{
  "num_hidden_layers": 14,
  "hidden_size": 96,
  "num_attention_heads": 3,
  "num_key_value_heads": 3,
  "head_dim": 32,
  "intermediate_size": 384,
  "vocab_size": 8192,
  "hidden_act": "tanh_gelu",
  "norm": "layernorm",
  "norm_place": "pre",
  "norm_eps": 1e-05,
  "positions": "rope",
  "rope_theta": 10000.0,
  "rope_fraction": 0.5,
  "qk_norm": false,
  "attn_scale": 0.177,
  "bias": "none",
  "tie_word_embeddings": true,
  "parallel_block": true,
  "init": "uniform",
  "init_std_qkv": 0.0709,
  "init_std_o": 0.0,
  "init_std_up": 0.0709,
  "init_std_down": 0.0,
  "optimizer": "adam_variant",
  "learning_rate": 0.00244,
  "beta1": 0.9,
  "beta2": 0.99,
  "weight_decay": 0.051,
  "lr_head": 0.00817,
  "max_grad_norm": 0.5,
  "warmup_steps": 323,
  "schedule": "wsd",
  "decay_fraction": 0.564,
  "decay_shape": "linear",
  "final_lr_fraction": 0.1,
  "batch_tokens": 16384,
  "max_seq_len": 512,
  "doc_mask": true,
  "train_tokens": 115200000,
  "max_steps": 7032,
  "dataset": "wikipedia_en"
}
Each number is 128 + 32 x the weight over the matrix's rms, rounded and kept within 0 to 255. Layers, rows and columns count from 0. Numbers have three digits each.

# layer 9 attention query, 96x96, rms 0.119, rows 31-63, columns 0-95
190131111133137125156136063148104145063140103120123128075143132150089102099092095170083170090149148144142124130168159025146132114120111141177115137128097114120148160113147140095166117145121148147189096156078147186064176102141188104124114187161112124115173167101181147116171150096146166167
119152112151124105148165128114119116109151123126131125138135157117100119124086145149103102164181097094111105141150138142164157115122118113128123140142158104123124136080119140118103158164142139127126127103112138152142145112093122110125131127117110121128138110115120136127124172118107100143
135160141155086163136109123088130130134131131145126115143123111178086174140155124180128147122103116127159087101114115114110163076150111136177134105119057126165119101153118113112138145125127144146132125151105121127157146174124144146085102168148136120123065145149107135102088123135106125120
176098169126171159135107085162114101155092140086098105134131145116152141134153125127140160096118082140104108120133132136106112116081093085085140127126133105139152124136155185111157082081095170116103137158179103069134117104176145115147125147130108161147163167158159136141135156171191154141
119134167134057101160186147137133112134106100096134128125102145088112098113112137102081145112135165127122093155121101168150112135126115130123099134164109164157123158140134163086121117136130134154139173093121144114115127094122180139146124108125098125148146112144110140116107129136128110156
148124121175165208164137126146084187161084131146135083134152127119130130136121119177204095148155132131081120153108145117143128128122153105170179141109157126135132137130193097157085096137090105111087127072131075132137111144094122109089106141179174121101092137096140110133128123170134095137
099153147148129067135134131111148126132168153080107115120121157094099141167120158087109157118135056082166087156188119131084076136153056120116097112138097151124087164131110100084183111145133104078156121150109198110114110127096142158165097132078088133146148124195096116160164126091172128103
156140118159104092109134139105148103119128110155160122117135138141109128141112127150111112133138104188169141129151088121141061115154125155106106122129119117150136101115118177124164112138147078157089134140148117149140135144115112148124117108149123156128149124152121124144103131125080142093
185137106142131149125120066148122138091093104226189122189172113159137154097132131114177066130159146210040183103090127118170158102131174087152197092102179078074161088155140161150127086119117134178060100065100053087096155131172123090101108107169163101122079111120127117154100108167117143179
088181172133135089106185170114143085170169166078053167115083138089136091158104127128138138136107115042213138168153151183120119152086129091073131219101098139118058188105111004081144093077173176094161169199164131136159142087115105186172175140093089160148217168068175129081178137100100125057
164095110110133124142151106104149137078105119146143077142152146132189127086093156102089111108134151142110081125203087117097127139148090131153089125144136146183138102090109203126131135220119085118148071104097211098128130111122167093081110168141128109143097083198092128121122069125169164140
163140101122141125159126180100130136045141128132116088190175142167138127114124132125086135071093138115082134100156128101141149148100120183096106089151075138143164122126111131108138107139166144149120146152050150100124149146125165094115097084082077143104184143148154164146135106102134127106
118094123143107121161147129137117128106126103173182079119141123121157188117161128110110076105165144169107121153121120088137148085115094118166127136115078190117189120137186199137104141113120094173113143069072162079109085129115166130107128122140131095089095119144065129171107082169160082175
147120059131154163109153144092139133152194101166076160084110121122139094092107184108158124133129103144145144091112128132148077160210207190148082111102181130096110113108133088189068136097190071159152166142098102170120104201124107064159151175068129153107119129093141077123144108126070115114
163147194130071118114066144191117154114160100088117112182170098138133172116058096157147110144133151146127136114132121090131105122139132169078191124180130121166137154138085158093082160160121083151110095139144064111169106076123114089120102099143138096122150122120109169101143109105180107086
129091115156163199155155099066149121192148132130116116116121130151170121159143126126125130175089060163148177141165108135118083164144137119105177103053122165119104124087141089111147123097120107083126178106105139150146119213099171110133102151096132200135130105143103118145165142112098143114
072176122170118092164104067075121085090141146144089139145149130156130130111090103104120108113110140136106167137126154116143154140113101096107107142136083090080126090142145102137131132165151188115186129167121151119102150114144168129164144052072083131110176167141101082192114136126137108143
147099093104111122154119080120121135150090177098128155081104103060144105106136160125098150173127133133152116147105072139095106137131186098098134101143150134170154129097109168128153129152093152122148122063160160164173145174151149167133143128102119139173009087174148121120132168159132213139
139096126116157076128153042110135138179107201149132144150158182072118108129141146093121098188175136126049075123122134093116129112140119086134229167093136085124090160126123071107119126059098199140141066085135131092143125123134101138137187138087162178163097157125108151117164132127159204144
124112136091100184154158162139149128132101065137118182083025108123108121152119102185129163123153131147148152176076136209193165114084188134209119056113137173143082078083145114145071073083142142110148118125117139188145172170140139145126186141186128146086091118083109130087117174160087148167
077145069148109137177168154085096137127122169116126114083105107122163118136151183154134139104098084087176143181170089155138099107142073139119108116092151162170147138108144111194152164101084099105157177104155106101096095187120142178162126120203127151159085100140139116098091129149095157141
095187132129130126123182097158160167107143153147137154090174148144117097153129118121154062156165134060101147142073132110148164155077162095184126104107118137087099102108121108137144037111165162105115217182118134172151144151118122118155115114138111100122107152141164105163113110133108146123
169145129137128098109072130150155151206066132103087161130060145095146133149170181098146147135131143125108127080116081156129137099173073106109135122122185132180140140158120125133160158095112158055174134142153131123167119123118154144162108106096169126125045089137141143143116072134105164125
120107118112093139120152100131113121127120174103148229061077115099110138114146138096148161170144135118175095099120102160118108133133116139134167083102195130172119124167122095165145148036121136117120141131186126135121120180147154127126125136096127151126050117139165094108140145173098167169
133096126113183112130124128093145067123111088118091130125126110129122140087122098168089197154170136160118145138154164120123143084153146064126087158168107104147115084079124133085158117149141168162185116154130138156128136123134125142082161078140179079076142093146152086116138179142131126105
127164120139168151122085110170138162118089156154087194151098114147141098140150113142150128109145124125136152104075184181135180102096141126133141125101134145086102125148134016175134138111162187135124143147131082125141117161114145124147214125078144142081094159090152095138125155135154128102
138080151071113135158110164136082132083108112147122137138101110126117154159122164161135156144201170050140135120091111126147173129061147092092162107157166126105104160134121164165116106065158094119155152130138154138055140122135092129110177067134145089109206175105151151090153145135154144140
142115163081177120131101119133084169049084156171118118106139138112159119149147143156169130108086141109108129187086155109068118182076109131070136169108121102143117159227106079118170137184117161089079164134151121139090069117145077158132101140145121091116150113157159106173149163084123083123
076129118110136100119144042136111154146118125156118149093135132085125140151144126149148133181141088131160150120131144164142128132125109093094122155111158166116103122149129025142143160070120211103135140123189125106148091142117143143128172084111141145121165096129162098136105138162105135108
102116143126100104170109114155071159086085155141153071133099144112102167139144140144182188180186146164151111136164139132055114127122127118103059097149096081103095138152116098095195127135131125055202121173134181159108133118091101100112141094140121095078123155098194083148100183145129118127
105131156188103198152067133160141155153163075146109175114104094138118129177089128096123158170136147154168181137067166174121108120149156156139202136143164098114068090172139066066065134133083121133134079116107112154176124118144157077167118179128142135079087052157110151087126138128097139144
212131170045143077117101117151113094152130088106126099096147178132133177122101120147137096159121146152089125132163103117154126090140129003096055169105100132155086123185128161113073144157167192141127182155148110158116144105112101133062083144081094112157121153155102141159140142097152141090
180090091153128108103118189159127150123127109118150132166143129160176104098109095120117116094110144130094097087122144072113116164127133104111170125190086154148132151098135197150095139129140089213131060107083141071153146070128130088106130153067124123142123138159164156096142118102194119103
# layer 9 attention key, 96x96, rms 0.12, rows 31-63, columns 0-95
152115143106150146152111187180130111151125149118098110155153118130067152139170165100130169116088108111081127128124126166138148160189106145214134136124149148125128178177104118107093158155114159130096151135151040130113173138121078164163078106085085117138086099142063122069096157108087088194
119115116141126134102081153112148144124134104166134145078156068130166096131157124133140130127096137170097107053119159088085077164169098134121149141128073103131161132130099120165203136177138128141092108154128104148129124126177114127077111094139084124177124105153163097110135113103105148115
122107099134140112113137112099134136144169115093142109140123161141129109135136122145118103120137129142096154157113130139119152130136104140107131143168134149139125124131128146096119095093102104112124103112120141140112129116138118152143154142127109097140138103106097140140133159137109143136
135113089145132118136136141108147151102117125161133150084160106154130085123135102150141146128118138116086110100073133100125132097167134147130161114198095127071134152131162131150152141140108127113095134165060159166084135176145100118123102128123144126136102132185156121113156129117093123111
163111144120140184153118172123159094113093125153155164115148158131139105157116153139161113120075038116056149119107139108115067105160116094139137098126100089109184141132120120170158070174152138103117165119059101062101136153208086129139119113136132119161134098177136139122159113136094139132
098126109152073075133164151136161102188132157102084141155120135133127114101154126130140155089077125073134107124163114128107104090088173134154127102108133164135124121125133161123131156127132128148120150171069182146165134150089149163132104158104139161151112148171117119160093131169100147145
143139191101153156132146151136072074122121173153156098110145165126147131164116133159141129163147052102059148084082122123072139149151185052126154157118122113161169129156094104149124102157111157115174117069128152132112116075163081151118153126136103135081099160095104151115151133092109109100
113146102107094082125101129137130145091106100114195122110146125130117114081133099112093058035159186159146167178151132145197158110142078167139082081108163205098133129111220142170104171114145099140099123109129113162112092110113150186149120182164212144111118112109131146143083129114103067161
133163066096097091113145167152172155147138107114118159145103099106087095134147110124097087057086108141129106147163132142139127118139141159130067097149135168142145114127150153160125130105119140146093143163119103129091129156126160148137117118169150132162157102124158143174072139115107117142
139046188155106121098142121098110146166105198102151076164128136194106152136125156111148204195093109134122089137133120150056112179141131066101176108117124128140107171160105096048148138093103087113191132108129133100175132147141125094083171141132161203162138129099117105053143164168139157124
110169059123064118136124178158162198139131042096157145141110078101093086097130058114102062054097126186094145114144139088226154079156186208188084081113169169093180129114193164140114161125129084163052105198078101162084141144137180145094106159167178141152149132104163154166071139119073066171
121139073132127092209095110118164080036153054131138161161122134131098108116143106104118041020103155177145197121136101117212117082168113127139090080177143142131135107116189180074105140127092114174131097135183134136127112105138136146127148172169126059090122114118092163202088119220145099177
136158089098118144121126159136127114160149157150089188107142112085129124138138127104138103096104150096103178125118108104144130096112148170141109163152125109103150116132112157177121092139109175132091119139121114119157130135163143155128111078148095109157139140109142101186126110098104130105
131115100159127090081141095095103170142198087105115139131126116141111128165150157174132140164138133119099113114074131172124079135172113121065210131178169110174089134101169113079105162105094108085177134108179116143173111145078102198119148190055129140068134093108086111155173134073159144116
085156117114155089132066153137142100148080142140180112127150114115116106090129122078134172136173088096186074177099116111085149144100166116103100182134146131209107142123143154104082105117177087131135113112133190122042175129142148145142130137149190156139110162110163103107117092126123144107
152126082166105076116168148109099147118156151138147143120115121159108139113145113163072123146124130154091119092087147139170113137162160149096158067163127128127141118079144100131155202129164131120176139152121127150190070185141087079108207181103135160106120115130062159124122163128130166133
113133098139131129126092126092150179066084127076127141110135119168146129183146109146111099139118137164115180140179065143150111114138074187067127094155109085108172111149083132111160105137104086129077148157129115154093123140149128127147100091208078099132163120158172118129118132133115071117
132154145154121099124172121121103164118148124179146136135098126114173072133117136162160129151146077163119139082167135091098159140140133110207133127126135098107168170087089067110105188126126109150162125068087113147126159124110168078077138127120097048109103096149144147122105175158157118113
110103098181060154101151167098139158127148113128127080165113112194136171136148134127053153155130075101062077147091153115058116063141160102140089112073146141176112079079082125142093122152160163142120091196047133168157124123099175085103103127119126163132133102163150142104073153181144154118
131152117165140138129218084153090101139113170156111085148134126123107174077108135164151102151164167114131118122096111174122072119092043156255208113134175145083104121117125094141159171125070132122132150024195168087169136098126078103077218102086081158103136096156118157139138146145163161178
196128138115160120161129122145150113172110154143105105162171137110131146142117112096142117134160120114089134084174103120179139185098066088155174090136085124087085132144138115112064186073085160163121094088114110119154133099092136128121195168076121135079139143109094121104124134092154092115
071119151126164139094071150117129176116126121120129163146122129175116098151152128128110174133134211110140144087109120156083078135086116150160125125156104141122188148139085151152135112212093111115086136130142122141152121110117104151145160109131074096150102073117100116100081174145176089157
080108167072151089158138141153175131148144144147104147079145142121147109174159100167102185142124143122175111130126145130154179144158137090129142092115104134111135177175111109150102114130128155097110141129059096074104098125134142112162167085161112109115123171159157087165103157143155144123
120118107185114101130166107119069176103139123164136133172150163141144149146088136132109130168158132148098132114087173100104148128121087097193160109107146149145129143118134072115084107114077136138148144090097116128099087134123121113113123122109161125125131124155122164163094164130164107171
145118131142111126142110120074142107178128130131166052121101101133142158100067100123180091156162194152117086145173103160154149072122145109090136143145140137092156100091109102118157165084091105156154116070122120113099178135120113120124125125088106129156119129150107203156120155115127129106
113112124194171086122137105090132124118131147126077083137127175147111153135141149148131167178120142117081100139125138156081111099164104146175173080084099186134081084172121148111131144181108077094113190145125113119138052145124111105156109100103084130131102117151056140151126114146135117155
125101111125083156086137108149123091086111108190132120144137152160150175133123104112124154080108167102118151161123114120100084123141117078221149160130179137122131085092163165177088086119056164148192103088143159094094155083118117099145128141087136103112085098149202216105202118163146178128
151112204127091094114087119114179082109140160101177137089139199115140116181101099094120166090076114146126138085159145121084142118132105114122096123143133149100139097145122148168185116243201083130083120184085115133089123151127123145154109129059131107109120148113137101127129091171139138181
148085124168113123131130121126089143150089158113184062160121142170115148112147131136130179148075139151090093107098140141109165097137114137102145096132109141117080059129079131142134196132110101148120116153075104109147110161121140104149126133122168147112107131106133137130121113126164115118
087110158113151098095125076118137134109058130113135092110128186119133178199055103154100086118124136114086164104127133143087205116114191086127093137119118088127090100105143129178113137194113118139121099117135177150124166122149131121170143075133099076164129142095158180181172143137157112137
131149102189142092097167077110105163086177146177149044095101092125124135085140145152139153167154174114115065139075124119134154140095142080165136130150107148154063109159149090118160143137140058120104205121135200130078140128144151064118165174133142191087131151131117128120083100136161139170
081133159082119154152093154123148133174107154068146164084141132107125137117144130134134105107076157131128099163126146114079127125129153151062113097091187109085184138158104131145159055142191067090154087132167079094098118148146122136108136120146129075107130153083241140147171130146138105096
127166095121128139130159141079139090160140073141087133108168108081117101120112120109151130107172149079210122173097121074138065112146175155149102161127141120173083161086177152125090149095096088149161123149153127155085121125126147129087032143112170100179108140144100125127161116146124174084
# layer 9 attention value, 96x96, rms 0.12, rows 0-39, columns 0-95
117112146141118096113120157091122134169096130113111095146160122113161145127156120077184140159120118132106139118133121097143062102042120157178170146101120167121109097136149103161122113095181119139072170131130088153162129086123140142109135128087144129131140123120114155136123083062154116108
133112109104144151141144144088126120174140160131136109151140134149116141128097145112151082143150136129152132114117115140133097098115127174151159108148106144142096107101136105133092148129131115141078142140166104134157118153118120135084090159152139108158156192122115114134122164155150075128
157129111180129104120144095134138120140083161140142136150096135113125089125130158075101114119106109134136192168144130151128095131165081148102141095132102074097140124118167110133118176135114110107103149090121139156125141110100099120114093159130140083138154128144115153123117203166113125139
102149188114138072127130118121123116095139130092143142106152140143119126143135081181086107104165139086133133131104173159129143079150165118146141124103131108126147115135129137159106146135144139149128160092087183109139089114117114114145115146130145142092107162116152162112124118157084140147
132166135111108135114130122137127145108151165150067077129098111141133112114147116142138139140142165124154117109091136113127158103170133149132118135133130139078106134135159111131109162133149138165102154099104124122099069138123152145106129125164106118126143139150162139114142098152130066125
095131139105155147142128123090111097115130122133099133110113129169130153157127079171128133144137132127123122137092094108120172115171133098118142144107115157131137136098129132149156143116136094126094129138104134122128146181166170105164137067120139121125145131119135116143137128088142087101
090136147122121092147126114152109131163095153096155093124142112149114158160100139138111126104102089184143120111120148156136118116156090149095154108136127090153113118087097130144059106114136156199101148136170141123142114165153124144153153134130142124082117122117119131119125138098129142133
080129115115133204095137133090158161115101154121095127142143122148136151155134125130142159117131151157140146135087153118142127153158113142102114108151135118100101125115127138088128149117079151138171097139103098146079170149134141120114142102156105099114121104137132143120111178134167120148
114125184132157120128091114131145147093116103095130140117131103144116116097180093128126144128136116127147083121126133101132151113072139135154148155097124167149111148139121125100123108104134117104140091176139128136120120112136113133123140112150147129107108142108140108137123124110138088138
117134103112151112092161118135143118117140138120193114136141115140155127158117130110161120126068099148081143152083136127164108105135123139168138157147117161133110123169148141127114135094079166183125133127162153133107120116115148157139147095126129136117127133113169150133135128137170129086
112128128115144138173124125120137144096131103112119114094140120126119121134174108128106156095111107124141130189127115100170123173132151131153102140125092137170094120132124101116139153078095155126116117178174165076093119137138153144122123104118108120112105096115144119137151123114136113093
100162135106126119153100133116140141113124143131098134109116150129126134098068160117111135138173146128125152091182142170127097123115108130058129098087181063084132090079146121126108100148155139087139112062073130167164141142128102140133090158121154165117109173152149105114137136148092120186
112105100129168117183158140114126124124130128146118099084140148111134113102142145124112131128141121093108151121161131129126114144137146148109133117108109111120141158098147131124131127178102128121139121121131111103123178166167123149108133096111174140145125153154153129132112112187160079130
134133146105156115144144150076148128129109142113129140078075083087148131100129111182123149140113133108109133159112128127157109106147172151122105147137079142167142151103138146130154141129091142117132131114141121129082139171143176098132140113113093110075099105159119129128128178128167145114
063131124145197114093119142117170149103139124103155104090099100140134116128127090147162137098138143120128110147092144098137165157100137108163166145112153142121101102109163139143100155110136074168136120104120098128123162168152177064159146091119143125133130089128117148124142135100123116126
138112127127147141162145164124126100133153103143109126145137165187122121122107123141118115111154120070120158154094087167138154112173156113101133118127131088137146143152153150117125113149080077088081161138120089086135116180102128096125134099099123123135147125105144142127129127124110112114
166156159159126117134141129126094123106097107081124161150156105160109138147107120165097154114133139096137143099164145111120115096151091141216131173106131107155120109113127132099118213123133131115132152155130176143126091069113143145086163156128132144126135092105094126124142143092113111129
148122124132168125098135126140169098114114133171065114072131109119122128132132140105094142144134152150174137124157092139086084084126114146151136136138146095123119137167118120135107175139105136123133117151113110124129162078140136127108116150131125130154136173112120121143124102134131125169
099126107096193095131156121108133135139104132146149076094115137138150092110170125165127118135074173108114093112145140073152117134069109109119137134142127164144130135088141118112104120112156121216162155081133135129134113118176120122161137091164155127137115136152120158128122135105140135121
116149107135145154141105110143089076126123119165139132139132148112150158125182160110085136138093109138106101150117089142124127125154092111209143125160129171130082122147135139136088167118129115107138105142155110110184117125140138147125151128124115126136127150131144093119122135120132149119
111103176192111074116127152132118168120077108093115153118162098141119109130125090153123153097164082146155083152132126099107128124068146136101135112053123132132125125096087153112150121107143123054098162055133146165089167120141182106091154114113087122139156119148076120145162164115153076160
144139138109066069116129123131087163130123155114098120133156151164118106131128077126152116152093129145141095042161124120124123094132100138146138155109142161076173123122155131156123114124124123123164137123113123088142080115123132137113122110145171132124153172126126161113137060113110145155
106103138126114095139139140159125112135127129150129152163157124160128114118106110119171060097143093081113122139143148169170109097144176108132153119138121134161150121114140128129182123103137112102089145157132112128146149125123116139109133091109141130134106124116113156127101112153130118111
067109184110144108178115137160111137150088084149109143084127122150137129138157131160145111104122103110129107162103141138115137150157150119137142146112139090153142101143162145156143128126096114134080086166136152146136178109132147124101134103126140140103126136096125113113130074125156111124
094132123092134116166171148129137129148129131148140159120107156152124094084162138130116120109128140151079137103146103111118118143153137156120127087134107147109142146092134107122131096116082143107099058149196073068151186147131116085098146138137163102096095181159130141112133173179137120114
101107159145162136117096156135156109108159154180099113075107093167128153140117169179069152111084105141156102125144132104125159118155132101173174107155110158131095130112139141131099162105089076103157104161124098135123123143140152127148125079168124107129140120078121134136105150121138132153
145138121173165099133127110180133098126103099137103080134174121112115123154105116099105115136132119110102102148168110111148161150127157155172146136157124124188136083156143133142146170115180072170151123168101165186134164124099145093112103150143124123162117114126106154095110092073143165123
134117152130117135101138134162134158158135107120114127152107100142122113138114118118154113159097104152137094130111167137141141128130140095124119140150139118147164108148106112155128159080133145185117128102140140132154100101089096114133099152131135122145106130121155175130112083115086140131
141127131147169116128129109111134153129128114119131178141096130133104106111151156146141145163169140140154116156134141090125116151134105080105151091148118108118129136103164154107165164098147151121138112073084129116102112155136134124122063173106117131142131134133133104138109133165086165117
115104131108072117176120148142106139123130152149108132139166157128140130105084112136154126150121131077144141145149120070164121152135145125108105150136116118144160148126146120119163104122109136139087156125122096135146125156108134147127112129117146133129128136126087138132122108097118118158
148093085087136105189147147121086106132165140141175163123137111136117086130183127152168134129102160115096112110118156130144076085139119106124093138125156152122129136153113116158142147090158202134105224156146171106148111119135107170135124097121148117116125108145140135143132065104131146116
140131136125163133150113121114137107129108113115144130103106120188124110123147155169124158135100131139167122083126097108134139124154117115095143113164077117127109141078115140100121165158080069136163110091141135159131097104124121116160089151159144178126155199123087131135114130149166182132
148147133113171146161106099127133168138138129124129114137105157120119153126145129123127130117104138141130171133110136105117130138085115126124113110131152151101145135155100141105147129129113128124098148074146062116088116126132101127162139121117132111129135095130136131117140154134118125100
126137162143147136144103112151142125113159117087134112104060110095134153107152090137137127174132155136116149135082100152113129096112142135151119112104163142115109119144097128116145163121115084139093124105179165084165126109115188099129143137155112149128093131134140145133143193080118137131
110125117161165085111111095138130140126118146107126101110116106137126155134123129138176159153135156106113138149133104102141144133082134136130116122138134131138145140133165138118184112127136093113087143121158097150164124092143093159152112143122134129140136095133105158136096109128166172107
151109154135144129167172117110124131127131117112139149145192142126140124128131123132130091095136073085133131122165131142119160115127106158108115133133126147123127114154132116133089202131122153110112101159076150121116119126126141138121127097115136115114126120115149155112174144081129123132
131122119091127119177141139116126134097124102138112155097144144160104145153094133115133096128149087141126108201120133109119095121085137108159119134142125120110144137165098148133135155152136134124152105107124112140116146151119153164135150105118127115098140115188133100113093095180133155101
144125124136135110132088145112147128090134119135150140175148133145110118105134096118119133112152116188118098108110159107151124125124166104165111155140140110161128133144140128130082132133100100123099119101124118134103139082161145080117144096120158093105168165097133111124116088134138156114
098117125112114122109119142119136100101098138144146126136105149133130152148131136087109116098118114127112117123173123121114106141167100121124139115139133098145114148158117163126120104150151086119139139082112122149060153176127150119130109154134140119117147115117129088107123127125134125149
122120137108098146123156098182155110112159142089159109092064091128134133132097115148136134116083117151100113182084159121136150141110124109167108097131134152152097133093098125136151137133140166135095121106162174129141115121145125137113101137108124151142094129101135136140131162141132112162
# layer 9 attention output (transposed), 96x96, rms 0.11, rows 0-38, columns 0-95
104130142146137093086070123136083135193070137120131169124127082141133129128119162111156087159137187100144100132098132118115161120099123094114142174057121094116127122106161126184114110069084090149088188108147143103142090131174135128128156124148143097146139178171169164102142148119136141141
105126107148108116130111164168088142159106194158146090150133147110111143123124172120136085096102136143114096126169134151109128101098117152102114120120103136163113148102122138157117134053113118155104105093159117128120124116123147107120104147139112160152135152173129160122128084135179135131
139086165168117116154123132127137168112098114108129115179135144151118106125101099134117140122152161146100124099178128138165141120116152135100131078132163079142135134096123128131089120089120124165128142135114125156124165113117173034122106061128098121167157133150137151127145090090211149106
143143132155107171125130145134124111109111123077113167154139099092126105140154125097112131127142135135153123135090138176134116129132147161114127107108166154165124148135095144146058103107140159095128125155123129143118123120121100140132119125101145115130100105097178088178138114108155070130
084160105125117121141150166116112132107160172102128113135121127123097149112137162108130082155112118138137150137139145130166156100133092149123098153070135085132118128143126108146127176079142119098084109130171132154104077118135117128109155128124141135149106129139124127206138108102117142143
122155108122131121108177133063079091180149119147137119090124130108152178131196142113100104117145078126136126122094113136131136135130109118173129147084078144153113076111126156149114111138165102093113132109151122104152141135181079184124160157146132140113156129155102116165125136159055128138
087139136164120165149127121160143144126037136120118121164127137141124111182135129130107115109125123137167139140142105139127122139151139163129136104144148094115119122128122126157107120126072113077147122137103108142152097086114138129153091120157153143147139116159160159078073131097162127090
090133107143137144163117137102134130106109125124125070149143164167113155145114080142080121098151137169094139135138165124169125136156141163146114144164078123142135128108190130083160129145078119124139108112136163114137110099092178120127134138111109115151154131162091128114103159109074100127
125188152103123125103085118105120127106140141146146124102121105132129178137150124124114138169139123140149111136095121130083118101138109150156133202099100179115115121148112105129171123145119115119155110119172161082136097154134123176141160112132130113056094157104115085139116121156120111138
119137138100119134121130133093101154124114125140156113138123117090081151089130116166123085155109142163141127120110148141147125123159129123104107174157133083162147125161136101085134142129145121132116128139159086109123105113123079143134137103151135126137133140157142142182104141094112115122
136151112073132155116168118061076107110116138126148093101118171100112155137163122161101111158110141140117145137070123150151123137126161133152098163120101135135151113179119093098144127157149122110120103146151131078165120120141104161153178107159145162102126139128107085172085141150087154098
107131121188134149131108118235195151101107136104073151152095153133135085168127115100147155086131161109091148099164115146129144138095095163132155092153162118102091152068106166089107102124115160125122138158041156195120155104111181112117092153102124120152116115113134126149150114099148130150
123144124136132163142160096106090098129123122160122115131108168146146105122143103133095124093140106120079120118158090140156141090115184135143102118148089140137130107066120159091152084090168155141123125132107134161158179119147127144105148144116115144133118157115135121081141122199116124152
088170092092136156161157142043055085154090093108145124090130171144121131110170087174077127084126113130122156179112163146141124107144166130163076153131074136135160120128142143097119097146148138129116137131109160096143169131154151165143126122110111160132109129172114102160109150166090107104
110156103128123159115163117084112118199123095136154130066125103124119154131183112121091079144120105136126147147048134141166151133112138143170109178083059158159109094111147129140118114170141130132095103127135135120186175131154136167125142128124156121094127144148084146125130142141063104120
153055113138097121131175165132115067162171132131146131149148121131141139143132117104126108060133091100115098110107147123134122122126165114136139081096119152138145132116132199140108099106158132142126147113140094120118162105128103170097101154146123158144144130118110155116136141176095103165
174122149147130141100103181133109145060109148091141149105129092121166145150151169122109157178114132132130103147073119158067146136152093102180068190087121138128138136191140108121121158125163107095152164140121151105100080121121163116152146119136125109159153095101135081113138100094155112107
184174131128147145100095125132119118090107147161110138094115127181127102116118157124105143134107119131128135100143165104101143125142096161142164187107142136127084127158116135150165162130111108126138144137102152128078119106173138089144157119135051139140122139087090129122172071100142126168
098213105096138156135167144070104123169090142156151137096098132101127132077157103169113111141132113142113154146133139149166177091120146145142114162094122140125125082066109090133089104141122124132114119129139129161161161137135122146124137112143196118088128124167157156075152126133076146076
148122157128162131093126147079103120146133168164124112142110114118206157112109141116108116137095127129095148116169089142110142137169077095166133174118124107122123118135119113142127180152128116126157151099146095084133108142158075179140127119148122126090165104105106132133162123073149146091
094129160153122095137114133103121108153095118094126131101160090174104154173153093097098181137160122109172084144068159116080120133093083128143118129128026149130100135131126173141153081112097152097170169120115204133141169142120195145123175103097122119160121143151093099105107111211099087171
150117158089129061118105132186150165131153137098113125107121069117152127101150149102153141160123121100128131093149103105135158107159114137075149154093190133112126138090142135193129140102133129107139139132149121137104102109119146139132141134113156063191108101133201167080128093111140136140
111092160162076095132121131158097115152151120142155134147125094109118130125127125120169129099152122105128109113125113151124129098135213124115124109159095127139118119132157154144114078060133144151103156105139114107112114139129097157106137088156143160117124122121152132136107135175170064173
154136160159112134089126133111077091137124083139116129100139081151129103183130118116138145088134102131150105142085115152140128127121146130141134187141124159141131118136151195119144096149125116120125138098157146122144140117141092192101163114165122116113133153110065096059128123166108092164
109135156129105105169135124126074130148141148175107076121103173133113125101164082143113148112172124170086149095202084092142123094166165120146175150142135179114179155056156145126122109075128160151156096094154129102162179119118130117131118098076086159089069134132115154062101154155174120105
138163117105139134096139164105118093147139128189153088096130097124126193115105101120054098126084061125145151146122113141122152107173119162168159201107071171151108087140114176158132171149127126096123104120122136079147111155138103198143164136146088131097153117120064145139156076121110121120
167096146143138177097156155113100143152134087137139122084104071153149132122105127116164165146075128097128138156107126179161131164106151123182115114111116154170107094111171091134127107195092074167114116127135141118135147142134156112157122157146118107120150111085103138068132124112163095119
145096125110088124105146103162195170124131122103119167118137095125108117108095159122189129153116151133175141126105159122131114128123168139096155126126187114121134141155140136135093125156095115133102116116167089138119073139113116086123108104123173138156100118125137134132135140087157125145
142104096144144138130153105109173110173136121080125145126153141138145098093111118106158157150163111137111088092130137159126127125104142139107142119143124161095139112112100158069136124167115132157130143111098176160155183146105159072096118109099134130101104106191139089120127124140115135158
108091121110107109140150153144104128157114107124118125122122146115114147138126127117186099089137124065117111138132121109154168131102149118138124110137160137101157123100127157137140086087153117145080117140122137115131123146120125135088142156175164139154124123150161163125128129131094142143
118142096092158116131156137117107119134099145103157158151117131047145121111121145152178100109152127128128123095127148126153112089123153105070110125126171108115145112158098129152123160074152165127105153135111077130102095127158048122144126072160194131148159108152184091147144185135086158116
189183105105141100122165158108151149138124143137118092131109132154109113118110109153105136106086067170149087117154136145082136101138088169136150134117138169131114109122112165116134174182103111121165111103101164130111169122092167136112106166121103106123151100185123120077139082118125138129
130117085153089131127162154172134098130134145145120134135136121095147126092107155128128099127152108068128107142127116143136128131140140113110145139138111137113125122117154116132121125134138115138146126112110136136127138137102136127121121151166150132115120139131135138136142116132108129136
115170062150112124122128103115075130188124169146131141125128142129125124101181185074145113114107087107109172145117123117122155163118104177117120114096136144097136178128136089191151127090097162118138142091108122144111111130130146140160099113116146122149151127133126114144126077152108133143
149166120134093137137150134184120097162153119163124128162163117166138119124157150123121094111130137116129107112108091132095144127114128114123151118080131121141152124149118119121091143102117152134146160121135117116120109109136111112141150144144118162150118113124134117065135097155106110136
078135153153132157123078132111127148088114167126121119111102122097103162147122102114099152153133168101126119136138125141135100132158153114130127154125092138113118145106166124118127102150141128130117135138164132110148109152129118134109115143139142088116132141123150126140104149165144118122
135095159163136147127127129173151105139111114127143094127121155126125126163136136141141152101142104113129136093110121145160124151145153140131123086149098130123128110099134165117138114119139127142122129117089139153126145125113127140124130129114081151128118125085095125119153124099131064167
129132160080152136120105124107182134123102090138137141145115139139130087117102097179119145120136122194153150111140141115151124070170134122145134169142102127107095084154159143086137111138129121124143121161136101116122104124115081179103103118154136104083174145116155127143103166120116107131
163048158118096139143115149132155107134149082111127098144148138125110137133097101149133120142155102141153101131136171112111115111125114125140135105172130137119133129108146157119121141130121107140119085123100166113151174113125123131102128158123082128149120149139111180113166107113127126131